Weights of a small GPT-style language model, trained from scratch on English Wikipedia.
Size: 13 layers, width 96, 3 heads of 32, 1.64M parameters.
Training: a variant of Adam for these matrices, 121M tokens.
Each number is 128 + 32 x the weight over its row's rms, rounded and kept within 0 to 255. Layers, rows and columns count from 0. The size above them is the row's rms in percent of the matrix's.

# layer 7 MLP up, 256x96, rms 0.0934, rows 7-73, columns 32-63
size [115 100 102  92 106 105 104 105 101  95  95  98  89 110 107 114 111  97 106  95 102  91  87  92 109  89 110 106 113 100  91  96 105  98 100  89 104  96 106 114  94  92 105 109  96  92 107  97  96  97 100 104  93 100 102 104 108 104  89  96 107  98  95  98 101  84 111]
[[102 164 121 105 111 126 122  77 119 159 131  52  96 150 151 148 145 144 111 163 170 124 129  45 168 115 134  96  84 135 143 134]
 [147 132 124 186 110  56 123 104 156 131 134  98  95 106 130 142 120 102 131  91  80 149 184  97 166  94  84  79  70 135 128 170]
 [121 157 165 113 126  67 138 171 134 170 108 117 133 160 156  75 163 179 173 159 178 147  81 168 125 144 137 149 136  99 138 134]
 [139 186 133 177 105 158 163 102 196 174 141  91  91  91 167 123  94 165 147 123 112 127 122  88 106  61  77 120 119 141 101 101]
 [166 111  68  93 118 156  75 133 181 132 131 113 160 222 175 173 149 110 199 123 145 111 144 160 101 192 117 125  96 105 136 126]
 [115 104 125 178 143 100 103 140 136  68  65 150 156 115 136 139  93 126 133 142 129 136 123 125 174  92 189 153 143 113  93 131]
 [162 150 128 220 129 116 128 165  83  84  97 221 112  73  83 122 143 116  92 126  78 133 112 132 138  62 148  80 119 110 122 105]
 [127  95 165  92 128 110  84  98 173 148 132 170 119  96 172 172 107 110 144 168 168 147 154  92 183 140 135 141 118 158 137 131]
 [107 140 181 140 135 136 136 172  51 153 110 137 144 155 161 129 119 176 122 124 149 153 107 100 169 104 111 182 166 178 173 154]
 [113 133 118 124 118  79 141 169 143 119 169 174  77 102 145 151 122 105 124  89 188  76  88 104 101  89 158 143 104 108 176 141]
 [102  78  70 137 159 141 170  96 123 108 140 124 137 100 152 149  90  98  68 121 119 125  84 100  93  93 112 102 155  99 147 130]
 [137  92 119 134 111 125 133 114 128 109 154  94 193  78  60 125 144 182  90 101  94 112 125 119 152 114 126 137 142 152 131 149]
 [106 102  49 105 106 168 141  93 113 123 113 147 112 180  61 129 102 154 132 153 123 139 153 143 106 163 121  83 117 124 155 145]
 [139 197 145 142 116 163 114 137 140 144 101 118 137 128 128 139 137 121 107  91  84 121 119 156 115  71 126  77 111 123 156 114]
 [137 113 140 146  99 155 132 118  72 127 125  96 160 136 105 187  75 125 143  73 128 164 141 201  80 107 107 102 102  96  84 121]
 [193  77 185 142  99 147 153 175  96 125 140 132 152 113  64 122 132 160 156 155 117  52  90 135 106 179 153 115 188 108  65  94]
 [104 154 178 155 130  97 129 179  70 131 103  95 108 151 117 129 132 111 117 144 119 151 166 158 131 143 109 209  91 134 141 159]
 [ 96 106 139 135  84 141  99 132 114 111 132 166 175 183 114 148 133 209 118 159  87 135  94  94 179  91 161  86 122 143 101 210]
 [139  52 127 130 145 164 130 104 125  96 143  82 110  96 127 109 146  99 103 187  90 114 164 108 149 152 127 150 117 184 169  93]
 [156 132 150 117 144 138 145 152 109 144 122 141 138 139 112 179 186 132  99 141  71 126  89 122 159  82 148 167 155  76 187 109]
 [126 143  96 152  83 151 147 102 138 100 163 167  80 123  79 171 196 166 102 168 162 142  95 119 133 144 118 132 129 133 106 138]
 [143  95 104 155 135 139 120 140 139  97 110  90 132 170 161 110 108 153 129 146  98 148 179 161 102 126 127 151 103 165 156  96]
 [106 129 102 121 114 153  45 179 153  92 179  58 207 113 120 134 125  89  62 114 131 109 122 174  96 115 127 138 150 122 165 134]
 [117  66  83 127 163  70 151  77 124 138 131 114 142 151 111 192 140  97 145 163 135 107 143 153 147 136  82  54 156 135  98 143]
 [ 90 106 164 152 178  58 138 138 171 148 107 119 107 128 184 199 163 134 120 140 132 107 157 138 103 174 139  90  99 129 186 123]
 [119 129 119  84 214 119 192 113 108 148 162 164  84 177 128 119  96 110 171 205 149 140  72  80 108 129 125 160 133 161  84 198]
 [156 129 123 133 118 102 157 150  46  47 140 142 126 179  58 107 112 189 138  65 147 147 131 140  92 186 139 109 107 155 163 113]
 [101 192 112 109 157 133 102 131 121  81 122 163 142 163 145 128 111 117 135 147 156 107 114 111 149 144 169 185  97 118 167  98]
 [142 180 151 119 130 178 135 118  87  96 111 211 155  81 161 143  79 112 103 120 161 156 109  91 146 155 139 121  79  93 157 147]
 [166  90 132 116 140 146  91 126 159 109 105 164 123  88 157 109 170 231 100 167 173 162  93 111  89 144 131 114 129 107 142 162]
 [192  53 103 178 108 131  71 100 104 134 139 177 132 129 116 127 118 132  90 130 170  40 109 148 152 127 119 136 158 105 149 169]
 [116  51 126 122 123 129 102 161 100  62 163 136 122 155 121  89  97  83 159 136 181 137 135 124 144 141 112 108  66 109 129  81]
 [125 159 102 118 145 170 133 180 106 112 118 118 109  68  84  76 190 102 125 118 183 132 114 104 102  52 158 133  98 120 151 111]
 [104 172 108 126 123 118 105  93 129 153 114 154 166 125 183  96 155  79 182  87 133 101 120 103  84 147 177 125 160 176 144 134]
 [144  26 156 102 135  88 143 176  85 113  68 142 139  98 108  89 114 126 111 137 125  95 149 139  88 162 123 159 120 126 111 180]
 [223 118  88 143 112 129 167  96 151 133 191 116 161 174 128 145 114 114 109 161  82 117 134 113 131 139 161 183 111 101 182 147]
 [123 160  97 111 137 123 135  99 148 111 115 132  86 184 150 159 186  99  94 132 133  91 160 105  66 111 205 114 183 149 149 159]
 [103 135  97 143 116 145 120  91 152  78 100  44 102 171  60  90  93 152 126 113 110 155 153 148 131 136  73 152 141 140 113 119]
 [ 94 115 139 133  78 126 126 151 128 131  77 140 105  65 198 136 113 111 125 104 127 143 177  82 179 115 137 117  86 174 146 103]
 [ 81  99 133 122 125 190 140 135 126 162 108 106 148 230 121 151 137 124 126 164 120 123 133 181 144 131  68  80 188 152  97  88]
 [133 122 145 103  98 106  87 178 190 108 147 143 127 114 138 134 111 131 158 111 134  96 107  99 156 160 160 181 108  87  89 198]
 [ 94 153 147  97 153 171 136 181 180 165  97  93 100 103 161 121 122 171 131 142 160  89 179 186 114  99  50 117 119 154 154  91]
 [137 127 147 142 192 147  76 115 132 169 104 103 110  90 129 144 102 113  83 134 122 137 154 109  88 126  91 126 136  94 111 108]
 [150 137 115 157 189 148 158  90 117 152 130 117 121  86  98 107 142 150  93 120  99 184 155  51 146 144 155 158 116  99 139 142]
 [100 150 183 130 136 146 109 119  64 171  92 177 116 172  69 160 108 141 123 121 100 124 111 154  88 127  92  91 154 126 154 138]
 [103 140 123 145 196 100 123 100 112 172 198 147 169  82 139 167 109 118 140 102  80 123 115  99 116 113  55 109 132 145 156 115]
 [154 152 102 138 160 118 116 105  79 156 114 106 155 126 141 201 174 164 118 146 101 147 122 151 150 144 162  69 127 127 172 127]
 [ 98 116 126 143 113 166 154 174  78 158 111 138 147 141 113  69  85 184 166 162  95 130 168 105 132 134  90 189 156 145 100 159]
 [191 130 126 148 185 144 174 115 155 110  85 124 149 129 143 145 171 189 153 157  91  98 107 164  78  80 123 132 146  62 170  92]
 [109 163 102  85 177 213 107 116 120 162 131 129 105 183 207 158 135 170 154  75 128 143 141 120 145  94 125 137 110  98 112 119]
 [140  51 103  92  83 133 156 132 196  81  67 168  96 122  99 164 162 145 111 124  93 126 117 171 134 160 105  91 147 119 125 189]
 [108 149  76  99 176 145 102 146 144  84 100 141 135 166 140 171 134  90 142 106 153  87  92 123 130 126 105  70 138  98 160 112]
 [130  82 149 150  81  98 145 126  75 160 126 108 110 141  58  73 126 154  64 150  90 133 164 100 137 155 133 176 166 232  86 150]
 [ 94 152 171 109 169  89 105 164 103 123 118  89 141 126 127 141 153 142 232 163 176 126 209 185 144 106 128 114 133  91 169 173]
 [118 105 174 144 121 176 153 112 133  59 170 162 146 138  91  93 161 142 109 143 119 162 130  92 162  69 178 180 137 109 120 186]
 [152 135  99 153 105 103 142 132 168 184 177 120 138  82 163 150 187 132 102  84 111 130 122  88 101 102 134 131 129 119 102 133]
 [135 101 103 107 135  98 114 186 159 137 152 107 115 179 119 116 112 124 137 141 102  99  82 168 123 198 101 193  61  90 119 118]
 [116 171 140 121 106 155 111 120 143 154 156 103  88  96  80 135 168 134  81 102  99 148 144 130 219 105  63 125 118  86  82  84]
 [ 74 153 127 191 125  64 155 162 119  90 140 133 139  90  98  41 108 101 143 123 110 125  90 117 109 159 133  76 140 129 104 114]
 [120 111 122 119 120 119 101  80  92 141 198 199 131  89 124 137 151  81  73  70 153  88 163 136 109  64 102  94 191 111 122 109]
 [159 175 132 101 106 132  78 145 103 124  71 159 176 154 163 104 128 145 158 142  92 125  99 167 117 186 137 151  78 140 151 116]
 [130 136 116 105 162  90 115 119 137 169  84 131  97 131  52  93 156  71 108 136  95 118 145 158  70 159  97  99 137  82  80 132]
 [163  94 138 149 135 134 127 144 160 171 160 119 115 109 131 167 167 136 129 119 114  39 126 186 140 150 120 174 148 104 181  81]
 [134 136 144 133 203 169 100  72 142  39 141 148 102 119  98 130 112 162 139 126 162 158 105 159 159  81 142 144 133 136 204 148]
 [160 169  92 119  70  91 135 129  90 115 140 121 135 101 119 153 107 117 149 141  87 130 111 136 117 143 168 144  69  89 135 162]
 [105 188  95 104 161 142 110 207 126  91 174 166 144 171  72 115 143 121 128 136 184  89 114 141 117 105 141 149 155 119 137 174]
 [136 200 165 132 151  74 123 152 117 130 131 150 129 132 181  43 138  79 200  94 120 128 125 116 142 100 117 112 131  83 133 141]]
# layer 7 MLP down (transposed), 256x96, rms 0.0918, rows 7-73, columns 32-63
size [109 100 100  94 102 105 103 106  96  94  95  99  93 103 105 113 107  91 108  98 102  93  88  95 103  88 112 105 107 101  88  98 104  99  99  88 101  96 107 109  92  93 105 105  99  94 107 100  92  99 102  97  93 103 103 105 105 102  89  94 107 101  92  97 106  83 103]
[[137 163 144 114 108 138   0 123  84 146 134  81 174 174 138 140 140 129 105  94 134 129 107 204 145 118 157 126 151 117  93 104]
 [179 100 107  96 186 120  79 152 101 120 167  85 113 110 152 112  96 181  54 137 149  85 151 158 153  68 132  92 122 106 158  89]
 [ 99 125 101  95 150  91  34  80 211 172 172 127 102 166  65 209 141 136 167 154 151  94 165 107 137  92 158 107  90 127 161 129]
 [153 178 139 104 127 134 166 144 129 111 120  89 142  86 180 142  80 140 136  91  98 127 146  72 111  90 117 169 107  97  78  88]
 [118 107 123 122  99 151  31 119 113 111 124  97 149 152 168 197 103 123 172  85 113 151 143 161 148  81 115 116 110 110 134  77]
 [125 173  89 122 132 133  29  85  54 160 124 128 193 178 176 126 172  95  83  69 181 151 133  87 143 125 148  75 195 137  97 127]
 [137 114  83 156 174 112 229 118 119 142 108 103 141  94  90 113  93 124 164 102  94 134 175 113  88  83 158  89 173 123 122 129]
 [165 178 173 172 144 111 180 134  96 149 157 140  80 149 158 163 185 124  77 148 147 137  95 121 172 181 181 116 113  76 120 114]
 [138 166 147 150 152 117 231 150  96 115 166 124 153 176 157 173 187 145 117 187 151 131 109 101 157  78 135  77 121 214 151 107]
 [141 185 102  79 183 153 119 108 134 104  79  62 177 151 106  67 184 148 123 129 106 119 180 167 162 163  86 157 136 152 139 157]
 [134 151 169 111 128 152 187 166 148  71  98 115 117 134 125  69 147 154 134 124 101 165  98  78 131 197 128 124 180 152  83 104]
 [127 106 174 113 105 112 163 116 109 165 170 121 184 160 133 127 103 187 119  98  99 163 182 115 143 165 109 137  56  64  97 152]
 [147 115 213 128  98 132 124 175 106 179 132 101 118 134 101 147 101 114 145 165 114 150  48 191 116 127 114 163 140 132 112 150]
 [ 92 156  94 144 181 124  57 120 196 115 167 129 117 101  54 168 155  81 182 152 129 101 117 180  76 152 151 123  83 162 137 110]
 [119 121 145  99  86 160 108  89 184 143 137  98 122 147 122 164 135 140 149 194 159 125 202 205 158 115 110 145 135 169 165  95]
 [123  79  49 107 189 145 118 132 100 115 100 152 165 157 133 158  58 122 160 126 148 106 156 149 140  78 118 149  83 160 145 120]
 [138 152 109 142 144 188 170 112 114 144  89 145 121 180 156 149 121 132 102  92 104 180 192 132 175 130  96 172 131 126 154 143]
 [ 86 138 119  85 109 159 221  64 101  61 105 131 133  94 144  77 141 148  73 117  99  76 126 164 131  94 150 160 138 131 111 133]
 [109 150 128 116  75 119  37 169 141 132  98 101  96  59 143 139 122 177 135  68 127 159 107 113 187  82 144 130 185 115 120 145]
 [ 60 113  79 146 105 116 175 120 151  92  97 102  93  94  80 138  79 145 158 116 162  83 147 119  88 154 165 138 176 122  90 114]
 [109 148 100  57 145  95 131  84 110 129 150 157 125 165 137 115 142 135  99  86  75 156  58 163 169 121 192 126 164 151 143 111]
 [126 148 125 149 143 145 228 158 122 121 137 146 119 119 158 132 125 147 164 130 123 179 188 134 148 144  58 152 112 134 147  96]
 [185 205 198 129 171  69 137 104  65 102 122 177  77 143 147 149 125  95  90 151 125 142  97  84 154 159 122 116 153 157 111 154]
 [148 125 148 120 129  89 183  88 135  96 172 146 150 156  42 129  85  53 131  76 186 103 137 115  97 146  99 155  93 166 154  87]
 [167 121 113 140 178  96  76 117  88  98 173 150  20 128 132  89 203 156 123 107 110 181 133 187 143 118 156 123 150 155 134 147]
 [175 133  87  97  90 168  72 133 168 102 113  74 166  88 129 104 209 177 109  88 145  91 129 141 130 151 142 113 121 123 127 163]
 [132 119 148 144 151 106 187  94 102  85 104 180  95  89 131  59 163  84 153 123 154  91  98 136 162 195 180  98 155 158 116 163]
 [132 165 149 128 137 108 199  82  62 159 105 125  56 127 117 117 144 151  81 166  73 170 157 112 127 115 153 134 165 133 109 138]
 [140 132 146 139 107 202 119 142 166 126  79 100  96 188 118 167 124 113 100 113 111 156 157  64 140 173  92 160 115 117 134 175]
 [119 200  90 142 113 105 161 114 136 140 116 138 106 122 115 104  90 134 160 114  97 191 193 116 136 101 132 137 167 116 128 158]
 [126 191 183 109 120 114 184 159  78 133 186 159  86 149 170 118 103  89 145 140  94 158 117  99 144 119  98 114 134  84 108 164]
 [ 76  60 117 150 115 109  78  76 108 171 159 105 128 104 140 144 109  95 149 114 154 136 126 117 124 100  71 194  94 124 187 144]
 [150 116 182 100 110 128 217 134  76 117 137  98 183 102 146 130 105 130 120 166 112 127 100 122 178 155  87 158 117 125 142 109]
 [135 147 100  77 190 138 141 175 131  74 173 151 121  93 170 173 117 157 203 173  96 155 164 105 152 158 114 147 120  77 205 166]
 [119 190 108 105  77 151 122  65 176 135 134  76  80 193 134 134 139 109 127 121 114 221 123 143 125 115 107 139 104 155 156  88]
 [118 128 170 113 172 124 163 107 130  90 116 171 116  94 128 105 114  81 122 104 114 136 159 147 139 179 107  80 151 175 182 166]
 [187 104 140 107 102 176  94 154 120 149  87 147 118 136 142 127 152 159 124 126 140 128 126  58 163 116 108 103 151 126 131 112]
 [107 134 161 143  35 127 159 138 145  87 145 102  80 123 104 140  83 135 108 205 115 149 130  97 170 133 108 187 135 112 112  58]
 [123 105 121 123 126 165 123  67  87  85  85 155 141  99 121 197 124 154 134 160 115 181 179 121 163 146  99  98  50 162 171  93]
 [131 140  88 165 133 119 128 116 153 172 147 124 126 149 105 113  86 217 108 178 154 140 111 100 133  97 147 120 160 167 107  73]
 [138 111 106  73 155 122 151  63 117  97 127 164 123 168 149 126  92 113  99 156 105  81 173 151 113 136 110 106 109 186 119 155]
 [117 125 144 124  94 123 115  63 166 156  86 180 149  59 137 119 189 114 101 163 168 148 128 162 106 127 114 164 115 100 123 151]
 [114 156 145 128 140 128 219 125 128 117 179 122 102  98  98  73  82 141 145  17 154  94 108 154  90  88 162  73 123  62 128 147]
 [120 111 166 155 132 154  61 170  91 136  95 132 103 133  88 153 116 186 146  92 126 165 111 169 128 141 124 163 117 126 152 113]
 [124 132 137 151 122 112 248 131 177  72 151  80  83 100 134  72 103 165  67 145 149 147 130 119 145 163 109  89  91 105  65 127]
 [103 103 110  72 121 106 188 198  80 103  92 155  50 122 141 127 137  80 133 121  87 139 129 134 139 123  77 132  98 169 124 177]
 [115 139 191 150  89  87 147 145 142 158 103 116 126 128  89 107 150  71 138 104 116 156 134 170 150 135 185  68  90  62 171 157]
 [134 135 109 153 159 108 255 139  85 127 102 118 129 103 103 144 109 107 146 124  88 144 144  60 114 130  64 126 124 149 131 115]
 [143 105 125 138  81 151  53 161 129 189 127 125 105 154 115 144  89 119 153  97 149 148  93 157 102 104  43 169 166 190 156  92]
 [108 119 149 188  83 114 254 139  90  81 146 141 144 114 149  91 117 130  93 164 127 132 104 134 127 186 128  95 141 165  69 158]
 [ 95 143 159 132  89 196 155 147 114  83  77 161 126  98 172  98 133 118 101 124  78 192 106 107 200 127 109 199  94 135  99 151]
 [ 98 180 129 134 182 114  73 137 138 123 150 157 123 117 195 115 111 124  99 188 164  89 124 104 124 123  97 112  98 132 142  97]
 [151 157  98 148  89 156 137 128 153  93 123 179  99 137 133 138 109 107  68 132 136 130 109 134 132 184 121 105 164  58 113 174]
 [ 91 125 103 143 143 133 175 113 161 156 129 165 124 124  75 118 138  97 136 201 148 138 131 150 111 135 143 129 147 120 140 107]
 [116 160 104 133 138 181 161 119 133  96 157 123  97  91 102 128 109 172 109 117 167 142 131 183 190 159  82 158 125  76 178 177]
 [134 106 125 114  57 160 118 189  91 123 104  60 136 143 132 138 137 131 151 127 104 131 124 156  55  75  78 168 104 161 106  82]
 [127 131 133 121 111  88   0 116 181 165  99 157 132 179 119 176 156 143 188 108 129  92 101 186 147 145 142 118 116 119 172 149]
 [119 126  75 127  62 133 128  96 154  92 164 142 126 114 124 170 151 165 117 148 141 149  74 161 177 105 156 100 162 168 126 150]
 [123 190 166 136 117 204 106 111  93 171 159 169 135 141 138 143 122 115  86 168  86 124 127 100 178  83 165 133 131 164 112 112]
 [149 125 127 123  91 154 233 112 122 123 104 119  66 109 110 135 167 118 150 105 134 157  73 159 171 139 128 117 139 140 139 145]
 [123 164 150 111 101 130 202 142 184 154 122 118 133 154 103 177 160 151 141 128  88  98 119 102  65 168 128 119 106 133  78 154]
 [118 108 140 148  82 142 225 172 112 131 141 118 136 135 190 178 123 194 114 104 131 144 113 100 230 113 122 142 152 108 149  67]
 [137 208  99 172 113  96  99 106 112 121 130 125  97 135 177 117 143 122 148 117 122 246 127  90  98 172 130  67 127  60 110 127]
 [ 90 120 100 102  78  84 149  87  60 141 154 134 145 110  88 102 162 145 162 158 155 172 147 111 106 103 179 104 150 162  60 143]
 [128 144 125  96 115 161 124 183 108 150 126 172  83 122 138 138 127 107  71 144 144  89 133  76 203 115  95 144 148 104 150 142]
 [158 104 124 177 169 147 218  78 134 178 127 139 149 141  97 110 139  96 123 141 143 161 135 116 120 142 158  51 166 137 145 140]
 [162 150 116 170  88 148 185 139  79 194 104 140 136 102 111 121 151 103 100 144 220 176 109  96 134 143 105 122  79 156 139  70]]
# layer 7 MLP gate, 256x96, rms 0.0997, rows 8-73, columns 32-63
size [109  99  79 101 114  90 107  95  90  89  99  91 109  98 118 101  88 112  97  98  83  81  95 112  81 117 101 104 113  84 108 104 108 101  84 102  98 100 121  92  95 113 113 106  84 110  92 101 100  94  93 100  98  99 103  92  98  84  98 116 102  96  91 109  86 107]
[[106 132 101  63 136 123  82 117 165 103 140 123 195 172 119 118 131 115 160 137 108 104 163 138 114 164 114 141  99 137 115 121]
 [ 96 107 130 115 151 139 132 123  83  81 244 131 145 132  84 154 139 139  96  90 165 116  91  65 136 119 202 124 150 117 101 170]
 [103 135 176 142 102 116 123  88 154 118 166 124 119 141 170  80 125 161 144 157 188  95 158 150  94 146 113 128 149 199 115 165]
 [ 92  61 140 156  48 112 144  83 107 100 148 177 157 180 167  80  93 157 108 129 137 138 130 141 140  78 159 116 173 145  99 150]
 [ 67 166 134  71 129 168  77 165  88 143 130 118 139 166 196 124 143 116 137 180 164 114 164 103 120 158 196 174 120 151  83 106]
 [148 129 172 112  81 115 109 106  65  75 159 154 120 104 137 118 117 153 112 169 167  99 117 180 172 161 136 168 109 158 153 145]
 [136  95 191 124  80  83  97 141 109 171 152 123 150 122 115  73 118  55 138 116 177 151 202 172 108  95  74 133 125 156 157  69]
 [ 92  98 139 107  71 116 119 163 117 144 122 104 193 117 121 111 153 187  95 169 217 113 148 154 148 130 178 187 167 122 182  91]
 [ 85  86  83 130 123 146 112 164 155 119 164 184 124 121 136 138  86 133 167 116 186 110  73 152 165  88 193 155 152 100 163  93]
 [101  75 131 103 137  96 138  97 112 106 208 158 171  99 148 145 119  80 110 128 155  93 128 105  74  82 122 115 172 114 166 153]
 [107  91 121 115 125  99 103 122  91 148 158  95 125 149 164  90  96 129 134 115 191 146 184 115 120 211 164 165 133 121  98 170]
 [140  92 114  98  80  93 143 131  91 196 140 187 142 160 178  91 132 178 149 135  94 134 117  98 196 135 117 125 135 133 144 208]
 [ 68 106 127  96 137  80 125 125 132 125 154 149 189 151  74 162 125 119 172 138 185  33 118 120 136 172 147 150 123  99 132 150]
 [ 84 181 153 147  83 139 107 100  89 151  97 128 137 146 124 117 175 112 114 147 129 143 213 106 119 154 111 102 133 179 114 155]
 [ 72 135 105 100  85 133  86 118 106 179  89 125 194 127  93  98 104  82 130 122 148  68 130 166 161 144 147 121 120 193  81 120]
 [ 67 100 181 154  82  64 112 141 137  69 176 111 113 132  93 125 155 120 136 200 164 128 122 163  93 118 151 118  88 169 123 113]
 [130 129  91  98 147  95 138 162  75  99  91 197 166 113 192 159  87 122  71 144 175 104  78 115 150 121 132 132 129 122 116 146]
 [ 97 157 148 135  57 123 100 133 112  94 160 124 131 161 190  54 132 179 146  95 150 106  76 140 136  86 201 157 162 122 129 181]
 [166  65 105  94 148 136 132  81 159  87 161 163 184 154 131 150 127 170  94 186 149 121  71 130 119 198 115 160 148 165 131 157]
 [140 131  97 163 126 156  94 115 129 124  57 109 168 118 143 107 168 129 129 165 142 129 108  71  92 104 163  97 187 121  90  88]
 [134  74 134 101 109 126 124 128 148  90 195  91 164 160 183 122 151 157  80 191 193 126 117 129 104 133 183 177 198 176 161 148]
 [161 176 145 106 226 141 127 116 153 150  98 136  88 131 148 161  83 114 104 190  83 194  80  87 145 123  47 150 156 151 123 132]
 [150 116 226 185 129 134 145  97 136  66 100  90 132 161  41 176 154 177 172 120 166 117 100 114 145 124 131 120 138 151 144 142]
 [ 89 147 116  98  95  94  89 126 120 133 170 179 152 182  67  98 173 161 174  77 137 123 168 133 101 162 118  78 152 113 156 121]
 [164  48 115 122 171 169 158  96 140 153 152 156 109 100 127 104 147 129 132 161  80 130  97  98 141 143 136 175 108 104 131 119]
 [116 126 124  79 127  75  94 135 119  68 157 201 167 119 118 108 115 170 167 101 182  97 178 113 110 165 111  75  82 127 144 130]
 [ 87 121 184 152 188 150 101  67  78  74 125 174 102 164 157 136 131 130 122 200  82 168 177 110 117 163 143 121 114 172 157 106]
 [122 135 133 133  86 116 133  64  89 111 117 142 246 113 138 158  99 127 140 162 171  86  59 100 158 177 138 159 160 163 115 125]
 [ 77 205 198 113 123 100 117 114  68 127 102 158  97 115 187 116 143 126 191 159 104 122 218  91 120  83 150 116 176  99 115 144]
 [ 83 163 166 113 167 115 169 166 105 154 116 142  97 107 168  79 118 128 131  69 153 155 139 111 160 120 133 143 141 121  95 118]
 [118  97 123 108 135 160  81  85 127 133 124 165 154 150 149 195 104 115 151 109 171 107 144 132  77 105 160 162 155 119  85 164]
 [106 125  71 145 118 150 114 143  94 175 153 168 101 121 104 148 151 156 122 117 163  92 158 140 139 102 142 163 121 126 152 170]
 [110 207 115  91 133  90 104 155 124 105 147  80 182 100 121  89 164 134 193 134 133 127 151  78 156 159 120 173 110 133 195 135]
 [115  87 155 144 134 137 140  76  85 156 128 132 144 138  88  88 154 169 127 162 139  93 196 158 149 138 205 131 126 149 128 137]
 [ 88 137 141 176 159 134 152 132 150 171  93 115 128 100 143 143 145 100 111  89 201 107 195 134 139  92  79 167 108 165  82  99]
 [156 130 141 134  90 140 105 128 131 179 154 157 133 109 128 138 178 168 109 140 146 139 109 128 146 128 106 109 156 127 156 144]
 [153  78 165 126 117 113 102 175 191 125 161  99 115 197  61  63 144 156 160 112 113  97 152 135 172 132 119  91 142 141 119 134]
 [117  26 167 103  65 166 115 130 147  72 113 112 151  87  66  73 130 107 103 135 143 111 154 120 143 173 164 106 118 166  74 177]
 [ 54 119 148 112 138  47 121  83 135 115 119 105 131 152 137 101 115 108 151 124 148 107 123 124 127 176 134  93 146 131 130 127]
 [166 105 126 152 139 129  99  50 100 153 113 137 129 140 102  77  36 114  98 127  74 139 177 165 118 171 104 100 121 207 109 128]
 [152 136 137  79 119 111 137 154 138  87  91  79 169 145 132 113 116 149 165  55 139  33  98 140 106 141 127 144 115 150 136 116]
 [160  89 133 137 194 134  98 123 120 140 105 132 127 149  87  64 152 122  84 167 195 115 159 103 142 175 137 140 101 123 120 203]
 [ 65  89 137 156  71  87  76  74 109 112 114 170 117 145  83 111 114 149 112 170 173  38 141  90  99 185 117 149 185 218 106 200]
 [114  98 174  88 117 152  94 113 107  85 137 104 103 166 181 154 151 137 147 191 148 158 144 157 158 128  81 110 122 131  83 125]
 [137 171 118 128 111 133  94 103 151 110 197  92 235  79 195 144 144 169 145 142 150 135 163 117 138 129  98 139 143 134  90  90]
 [ 63  97 115 114  72 113  80  98  92 109 144 138 103 105 111  94 160 156 164 140 169 103 118 132 115 152 134  94 126  82 134 108]
 [ 70 130 161 109  95 151 127 129 109 132 135 156 171 168  96  88 118 196 148 181 201  93 157 159 103 142 143 168 192 132 144 167]
 [118 176 124 146 111  93  82 183 100  79 136 162 122 132 123  88 125 107 151 156 201 127 142  72 113 140 159 124 155 110 130  73]
 [119 106 171  95 112 114 126 156  96  63 137 178 157 144 114 143 156 160 123 104 157 144 211 111 123 139 155 165 113  82  67 158]
 [136 103 163 104 169  62  89  94 164 159  79 149 130 166 121  57 182 187 188 143 138 121  90 163 153 157 133 102 179  88 105 195]
 [155 162 134  93 132 154 156 125 104 105 176 119 136 122 128 168 169 179 120 141 142 139 177 158 114  98 153 153 159 178 142 127]
 [154 162 117 137 141 106 121 127 133 171 127 125 132 158 164 102 172 124  96 144 126 187 155 135 114 157 119 140 107 133 107 150]
 [ 84 150  99 143 145 143 122 111 117 160 119 140 143 160 102 103 142 141 128 142 139  91 121 142  87 133 191 166 139 205  98 140]
 [109 121 119 139 128 104 115 105  45  99 121 132 105 130 176 100 105 105 127 154  84 106 121  83  90 126 189 178 164 103 139 146]
 [162 121 108 110 122  92 112 119 109 157 186 154  79 166  95  86 167 189 147 198 141 108  70  74 113 149 117 137 151 133 149 149]
 [166 109 139 142 155 154 186  84  97  90 190 167 148 113 121 127 117 131  80 181 114 163 157  84 124 112 209 143 166 135 129  93]
 [132 113 197 117 151 143 103 114 113 172 148 103 196 173 172 142 127 157 124 121 147 113 166 122 147 180 143 138 174 164 122 139]
 [132 111 133 157 158 183 129 100 109 166 128 199 138 124 136 115  92 164 124 151  79 146  96  83 112 124 135 128 101 147 102 125]
 [124 168 107 135 116  77 119  78 129 153 162 118 181 138  21 156 104 101  96 179 131 142 113 186  90 131 125 120 117 109 129 150]
 [ 78 120 171  71 110  87  86  94 127  92 143 136 151 155 176 208 151 142 141  83 127 110 126 105  81  99 128  81 142 139 122 165]
 [ 74  94 158 137  85  74 155 122 140  73 140 163  90  95 125  95 127  89  57 155 100 102  97 177  69 167 136 111 146 141  74 152]
 [111 132 190 132  96 131  90 144 182 131 125 120 141 126 121  75 126 195 160 128 124  95 131 162 144 110  94  77 110 131 185 130]
 [ 70 104 172 172 120  95 104 172 163  95 109 109  92  98 119 117 106 121 121  74 137 160 155 106 117 141 131  92 105 177 130 143]
 [ 78  49 136 150 119 150  84 133 100  64 134 123 122 120 127 103 115 129  83 111 123  69  91  98 124 126 151 148 140 154 117 109]
 [ 83 167 124 131 121 114 120 197  92  55 125 109 153 148 111  88 106  94 126 150 170  80 123 177 103 133 156 156 143 122 108 134]
 [147 153 156  49 194  89  92  48 162 148  85 100 173 162 125  95 183 154 185 166 101  80 178 145 132 135  99  86 178  98 126 127]]